{
  "n_layer": 18,
  "n_head": 2,
  "norm": "rmsnorm",
  "norm_place": "pre",
  "norm_eps": 1e-05,
  "rope_base": 1020.0,
  "rope_fraction": 0.5,
  "tie_embeddings": false,
  "init_std_qkv": 0.109,
  "lr_mult_up": 1.39,
  "seq_len": 256
}
Each number is 128 + 24 x the weight over its row's rms, rounded and kept within 0 to 255. Layers, rows and columns count from 0. Numbers have three digits each. The size before them is the row's rms in percent of the matrix's.

# layer 14 MLP up, 640x128, rms 0.431, rows 65-114, columns 0-63
115:098181141103112093157140120140136154102133140176191087142148128115093123115130129136134136133138158082129145111116120094122162125134080120160100127124135104138109126157092108170130127097117116
100:108111120143116144109122083125100117148128115144156106129104098117127118115115157159150131137112129117113186079137107098112085106103128157124088118167152131121146083139150096129082114131103127
111:125154138145059130155134130135148109131086101196148118114116136099153142128114120123123116136096113067121141112119146112116142156118067141136114169146134097150071130134148137121115163132134148
114:096138111112091121135109102137134145157129096101167145122104150123108151169132120136142209157114132130163128136119123144153134151126149133141136112174123116096076140135105151147131089131127099
098:122169149175131126154101116108109168138138111117106137129174139121100126103084104109114093118120159127142125130185154142151118133146143111142122120132119111145104156160167109098196145116129134
086:108127142131137142113130152090129124141110074146139142135065141091155148153140154160148139124174124096111110093121158175136087151143121174117126185128109140110090103103102078133119144126140103
111:083139137099137131116104118169105121151164107144090156162100126132142103153115137141123110120106154133087138086114064175128159120095135138118118143123135120121142132135130118131166114155115103
072:142112127103146049145110108131110127099106082113124164099114131134135149151117138127115126070111112109145124095108103164170135146141115156140110118126110137141123096153116153099155158113113098
100:159144099149142133108150068092103134151124146115109079128122160115131103151171102129139132115089158125143139150113171115134163133115122133121149102150148138173131145088115104121133114121092160
094:099115110094154136129122139144092180133153143162128122119103114128139109148139122109110159106090121120125136134130127140111108131150127077127113132106092162132116140132144146167164095152116113
104:140164104140131107110103118128137162091141101132120086128129107110141127130116121066099091176146180137123157125132132131078107134094083162150116097119142134071119164141151180122139158168092118
111:108159095167161109142105188120176121136096119119139159116138138158173110110153109101155130136151099109140138125102109158138114101082194134141089115103110085070143127142146103122141135162130062
110:124178155115108101152090162099123143126152100111145158135140130148121121163161110130159080145091122154102146098129143153111153152154114150111139106110155105105134127146112134111140116120115114
101:142115175087152138132089124088183117156123104148128108129123116130123155138105116143127126120100126084082137126125129125111139161131114133142092114154121130142152151070146152140101082106116122
109:143120128189169125091115113148124132088101152168159106163145145117142134118111139128137112116140097092112134117153110157097158109114113156116113122133094137154125162123109132119127119115125110
116:112167155115130133158059163110097189118114098121138136135112124112107114123143109113142108157109140141141143097113127134152106114069160076095140147157129172128176113111135115167176132101099111
113:157154123121131107116114110130127121129175101138122139120127190104142146121134128117102138142147112127144107104137093122131105080119148144120122102148134102126146126087174122094117163106136128
080:158140106135145152093138106114104118161115125101163151172114129142108181156094147133124106132095146086164108148117143142156123102143123126146164124142138091160138121134112082117131144172128120
136:113118130123142087186127165177125143151154109198136106144109135161151128154153117138119131084150145141127098128080093172140142136138183140138132128164145118128130074132140108122134121137117094
096:155110118156095066143075148132121141106137113153142123141105143085124173085145117129111138122146140113132113125125140112106151123121114137122115097130129179159144141128140176119151136105146114
102:095131119117148114165139135144162142151137120147139113133128159121114115151145091120131139121133151087090126116125131170081123130098110159159171100182160084163119094104128100098116101174116103
108:128157123131133131127088131181136111104139142143154095137148132114119169151103095195112136145115128148111130197136107140130129098113124088136113138112116165121146074167147115131128118171091104
107:110085120165134126156135110095126126081123166092179113119152122100131152150169140180142152149129142086110141139088125109158146122081135153144145119101109123064103103163124125129155088114124115
088:119136124117108142137142134108128136113118168112189091129108171124086104119136183077131108083130128117131120112105125152151112144127181100092125090131117143128143138090119101133112132124137098
106:140159146112107167141133108125102120159097108136110110164135119156169125162123127125123135124151107117071142161173160146106152150138129092170126132096107116167114106137119119123114110119117110
057:133110108131124103135154177173095130106131118121130101165137115141124118168113131093121160166088131130142111096148117146096104134102132101172119111117143142163089123170138105121111133114102134
098:098168172122127103108133186108118158117124093113179101104120145105133138116128141131152180101115139099092141167132136127086172124146146140146132141110114154143125108088111129157074168114114146
101:086128107099142096107144149104141154136111145164130090142092164138104152119105124078125170157081120124097127085141120150134124133094132149148108140121093121085110110138100161127129169148111116
114:152145148102082118155133144141131129097126121189131168172119148167136136176125122176127114132139128131112110141065153164126162133153130088148160140129168151111148092128119112123132120127152162
105:162110141118093123088111053082134132130133124120124122136141147103135095108174164126161096149113114116150116133147083108193114133094133129118097134150101116122147108116092061130127154144108097
113:147133139142113109168154126125139116124134096087116175128110138129142131147121116131154155137086125148106123075139104136128154108123148151128136143077146134123106085112128149089137143156121134
091:147159156152156126168130076095148113151149127127121123095138147159127148136164137103139155119148156104135117156101054138122116141121153131130132095102124147115136096144126158143116119123122153
102:151134118101089081153130140126141113138126108132112156158120131123109126134143184128021117100159158129147123144148142155150150114126158147116119133144105117128143106114115141152152111110096144
085:115154082153120145133065135173101156130144110126126129172160140111117143130132105109118134151149126099121151109104148104110165149117110141083144176058123101132150111125101102143158101134133101
124:149160115142148106122097118166139138105132111160151161169126136080116152119108138115101073160146121130075120166136126155088132071109114130142166114145121070094151128125147117121153126091106131
091:082124147169155114077147150099094163174118112128127129167154193115127145128116125136144123100115163138125093110112109138104097134176129133160116145136146090119131113109165107127182087156119076
106:129159101134120112131147107136140132159079136128175127099137149101098150093095128163150087121112134151124148092147125124144072085093116151135107108160191138152147107137125097158161130159108154
117:119147079157169135127160111163123150148102144133174145169161160129170093139120122146169134119150146119147158160163145117141134165111133112115104141129140142144117094075101137119151157118127117
119:146138136136128154130143077155108147133128111133149128113109123125100140113140097123136130135120166125151131120114141183152151174126134144086119112109147086135145154145160134121124120122108131
056:161110115141122126101139147134118104128127109115149116120141156096112109162116120171086159155127087105158147131114124096122108125164103112164127101156131129113119108161112118113107155141147122
088:128118104112113091143117142142105112162171097170178117077149126108112140147113097128119107101154157088126154131106120136138112101093154140129143122084155125125138137125146121122117135140107134
104:099182171131109136121137119162133129114093118134165164135136132112110136126131163171151144132156155160111125141149094104101128126151134107165141112136148141112110121156075110062107097117142122
098:119148109130154142115100091135106162123117158097180107151122126122123093111162143092127127120096140155090121156088118112155170128136118145201146136112157147145147147130130160140149123128131132
105:140175135112098126136145113125097135139086106094140110133126083161091111153140088114190143117154119131137125117100152103174107134110134119134152112116126127098139109128124119103104116097126063
068:124149151106142140119125126133150105124102095169108145138120137088150137128093151104081122093152112148104094127133177136100125107114163093134148089150115149131108115092114134103171094089128124
060:138140110118195141118092151141147146125119152127097126131156084140138134140117122097124118119143124121148119117110140108126113136120113121087127105096089101107116110114117145111080158115141140
066:055135168145147119146134129125105101118114104157141140096137134095135149124112128132103154132101190125091122135111108091082121116120189107123100112126153086130092144141115105103133138127087138
108:158120155143129116156149082153118109184116138091152092117138185120119121124137108123126153121109121141071142121146124111138070134137082108111139154136166086117108144105142140114113110122148139
112:109136165122151111157153139110134105153120132173149094099155186106160071095142122154127078122118091138107143123092117082129098099076172114115106123143127129138093124081096149132100128151132102
062:149125115113104142106073144125132146177125128150132092051108166113142134130120113157125140131144179129154167144135128159144172123101138148159122150109107136107145133126102108099150099125129112
# layer 14 MLP down (transposed), 640x128, rms 0.14, rows 65-114, columns 0-63
108:137112118119094141140133143127095112096131158152167142092131117125120109124163185126177116156127120120113159101129104111130083129128145114123107130142155139152116149110126115170142123113137126
111:092073130139134130108112155149118111138097148116133136113134120145139127111099122143186102142133105169058133125132120165143131109108166118107107151130099117141114101114109129133087123074126090
103:130115114146124111127153153121168141144071127120132126076139133142136106117091130136147167164152164151143122098175184110140120088151121144139138121100110115087143158139177105099148103166128131
110:132115150119102078155120131111128160151149159128101129113087111169112131145139074127101125104107114129131144107097120091123134109127137134101114059122130051140094143130111145148116159111103150
109:138159132124132132110134142144150068143145141118128138126131095086073116139158154112145130172107160164126126115119108137130149128125063145149147115108153103120104123121102114124136131088114066
095:170133128134104119173134156144109126128083131157107095166108130128106132139125156115134088152090158131140135128118122118124176092111135134136121126135122136156166146166116107171116130131160123
107:153108106120165147136139087149150141133168130112104185089145101098142110135114128129138113132139130132111104147146110166137081103144151089075144102148117137108109132105124087150122137151117090
073:159147097125120129097136111141078130123143106141094126118144139156147076149130181124141106167130162097127159119150107160155098161111086144139086132095142107167126120126088133115104139142096118
104:157097099140160125157109144166082163139079121159138103163124119124118137127120146120158105119116122101102089141106131120138120146164148099080123118109084120101088128067115107167139164101123103
096:160161124152087159157156135167175135109111106094146125119126168139125132136109127121148165186106113109144123131154151114125138110119143165132133186139112134091115077162159132091120127112128134
097:113110113116159094108095156112124142094148120138133111151125159124137102086152106151107139166130128134146150138138147168107133102124189098164141104147129145109127089147164111135097143127133097
111:132094120120093144136159132147116133175091139131163136186128157110150128142177170124148176161177101140145128107160161153115093110114174114116107125149143166094119130130160082084103142091125130
109:112143119094130111126162138104127136116147134110138107147154173156168133123115187120117115113117141088130146126100133101127121105136141127074124123119119136130102131163144150168121087128114110
113:120081097094130122131126157119136124108170178121115140135155098116152124098154143107128144152140093113115127122132108088165101137144146097154102144130162141145097115094112124120139116139119140
110:140077134122133122086136116133103119151136140183138142111100137112128131138101124114120139089145129114117134138127119178167110113118138162150118091166167127090149117112101130082142145148147128
123:150144164128096121160081154156098120119137120121128094180103102113140130108129125106105107176132145151118128093086093089148124201129119087106120096156102129126160101086131127126149138154121086
106:135125115119086144129089180145139117139127097141101138130201123119166099138144137131101129162114103112147129136093148109144105083113142118149147122086124147102108124112130131116142152106139134
083:142097136116132153104129119153110123138118058096107095142117128149114140088138141120127150149140077096141121168150128111104119118133106092144114174127139082119121143132150166137133117159118162
130:144133119143144097149098128150155145129146106108129166083117143135143153140147155139124133060148101141129080130131168151143109127136115193129105091135162160099113093097152128095145148132122119
099:109115103123118126124114111153156186150117127112141099129122155094126137144170099133127178133123192159076140124156127157108159099125120150133135146151125150128101118119173148129123101116111143
104:113135071136123118134140141117101107117139173122110123129123132121105186086066130136104103156108089168132086120123132143129115135146169185196166127113148156096103089120133160124140123134153148
106:165103112193145123129184104176126136131110156128119148157131125107098109143120115115075158152137147131121172154149113124127152150111107148152104113158149126137149077131143090121125147146094165
110:124164064128177121153131129161159123141160138120101148166133138118119138106154134087118121154152133131126159133123123158125160134126130128086143133097087108109117093115120122150081121122090153
091:162118103130078178138127114117125127148108100121122161131102118134120180114094108125150112129133137114082089149140180172101124152117131103130150128132152131151119158154160158129161136112117157
106:154140148160148138107096118150120114130104116140154155190139143136123152117127131155146130105140135144111140148113103137154138129130103151167106179107130121125111133134126127113096128201121148
058:132155124078105130117115129118114155128108096098130144112100153104161139118119128203149129132130174156108098135115134140094106112151148156136153097126141122118156126186120125150173148126129125
110:111123102136142133145129143163161123119159151145115119133140129113125124136129124148103108142159166152069123120116122185138162107171083157129148139128164093098091097176132165105124132109170129
101:135114104136120132139140150104142131131188142140127120122126068101135129157091156128122078126078112109122134149143143098126081134138151122095153110118080113150160069145118118125123171160149142
106:112135173153161129139149164132103136141147159108149099114107178116106164126126100112163153130145143106142107116123149133121109140137105149124139089124083156154141077125106151158116178111184119
123:132088140173105115103137079120155119133158151108141111119144123118118121132154147119158128126138089154103166119113117149122148127094112089109111132098093128145165142136116087117130186115150132
108:138145137161115123135101169095143143121136131112117129154120092127140158116111133101092157124135127130123135123107149099093132129108144122185148164097125164144121131118087108156131140141109171
111:092133142142155132113144166153120120131166134177136123104135155154123106093163155133180104135112094091131154137119160137143134118116169137110126120119130135098098130169103139145113155094126105
102:125143140150147118111123123151095130111176183145151162143136145124141084146093094136162138114113105135130154118137110156124112122129064141098113106172135129114118083137138158131153161127109195
083:125153153100134185159082125095073113143129123120163092127157112087110122166144129149121142158117115153110151108151113160140137138161121127110143122120143083058143107111134145126124127150138148
138:138115185129144119125146137141206106141106111113102125185129159075150098137125136096099146163162094144159146140133103128128147103153142126141139145149097153154096146130132125129139129106132159
097:103163133138084145131112165079115142101134158144115112160181112135124083147125117135148129090190133071118128135122151115107130109114128131132133167152091147137160145107139127102153135150152144
109:127110124144071159166157127178126118098173135161180144120133136171087166133142160122112147113081097189097104111104121068124139109150132094140154129153100108110129144132114108140125147113181149
116:117158122161140105126136144152148114148125089116140163164136141140135145131143144129141099128157159129122145151116087109130159151120159139151099113073155118140091088153104077141190175135136145
106:113061164159094158162145108104129126151164126125140118134161141153119120129124099100137110144143126122086166112180124136149137125133109120137148094072154161114081092123122166118118126169169117
051:114081115155133083110126102160119102146101106112122120115108155102157126108154174116109130130099144152106139175115170109119087085093105146094106138137121141167147136158104119137134143129138148
086:137143144121104103131105107122127155124132061094108123088155118100083126137149115147142135158117081159144114153108122125123147125157132143101127141133114152136122093077151143104140180132150126
105:096111097146141164138146165164167090109134110152165109119110118118162164139106157167153136089133085150132110117090153116155143159195135126132149100118089110089150142162128164108091157124170104
101:172149115131125101130129128073105135152165102114148156113120149160129153158162146121116158103092140134111120144103125092105139111136161097106129106111072115143148156156144148154136142135122189
100:136122110147120131107135135113100099110128118146165095149166163131100143113127137097141102159093133105130085161117142150134125112119106123116097091119126102095136145154146144127178137097102064
065:110123103137105159128158103120106111114157161131081137158130066076119118080122128093117149151158142129148160109113138160141134083098159131158117115103134134119089099106139155152111117123164102
061:136142129136159146088113107124126173124100086148141150157127126129107115149110112158151097129175165141179145140114136103098143147136090100141112117109136126152148158132135160125113119170131125
067:109169108129106128132140141114182156185129160130106123087132109108086101113115114120089101094120090122140120113135138105116164122154142105118111128141113150129154110131142141117138153091126101
112:135097124094120120140174122128141114175109161120104121088160110178132103132098121126149120107179142127120127098100117110078162156120127150137122137117105152134144103117140138132122106105143115
108:111155131132127151136127138148130120137084079106126100126154155114115108113099122144079110117144144140108116076178160095141132126094097123130118106146120130163112112113156129113092151190084070
060:168125086112113111105179091157107114119136147126140081095193151117138125091123113114122117123068094101112089168146127129130139096153114106078101174130128117124128111132112167125106099114153166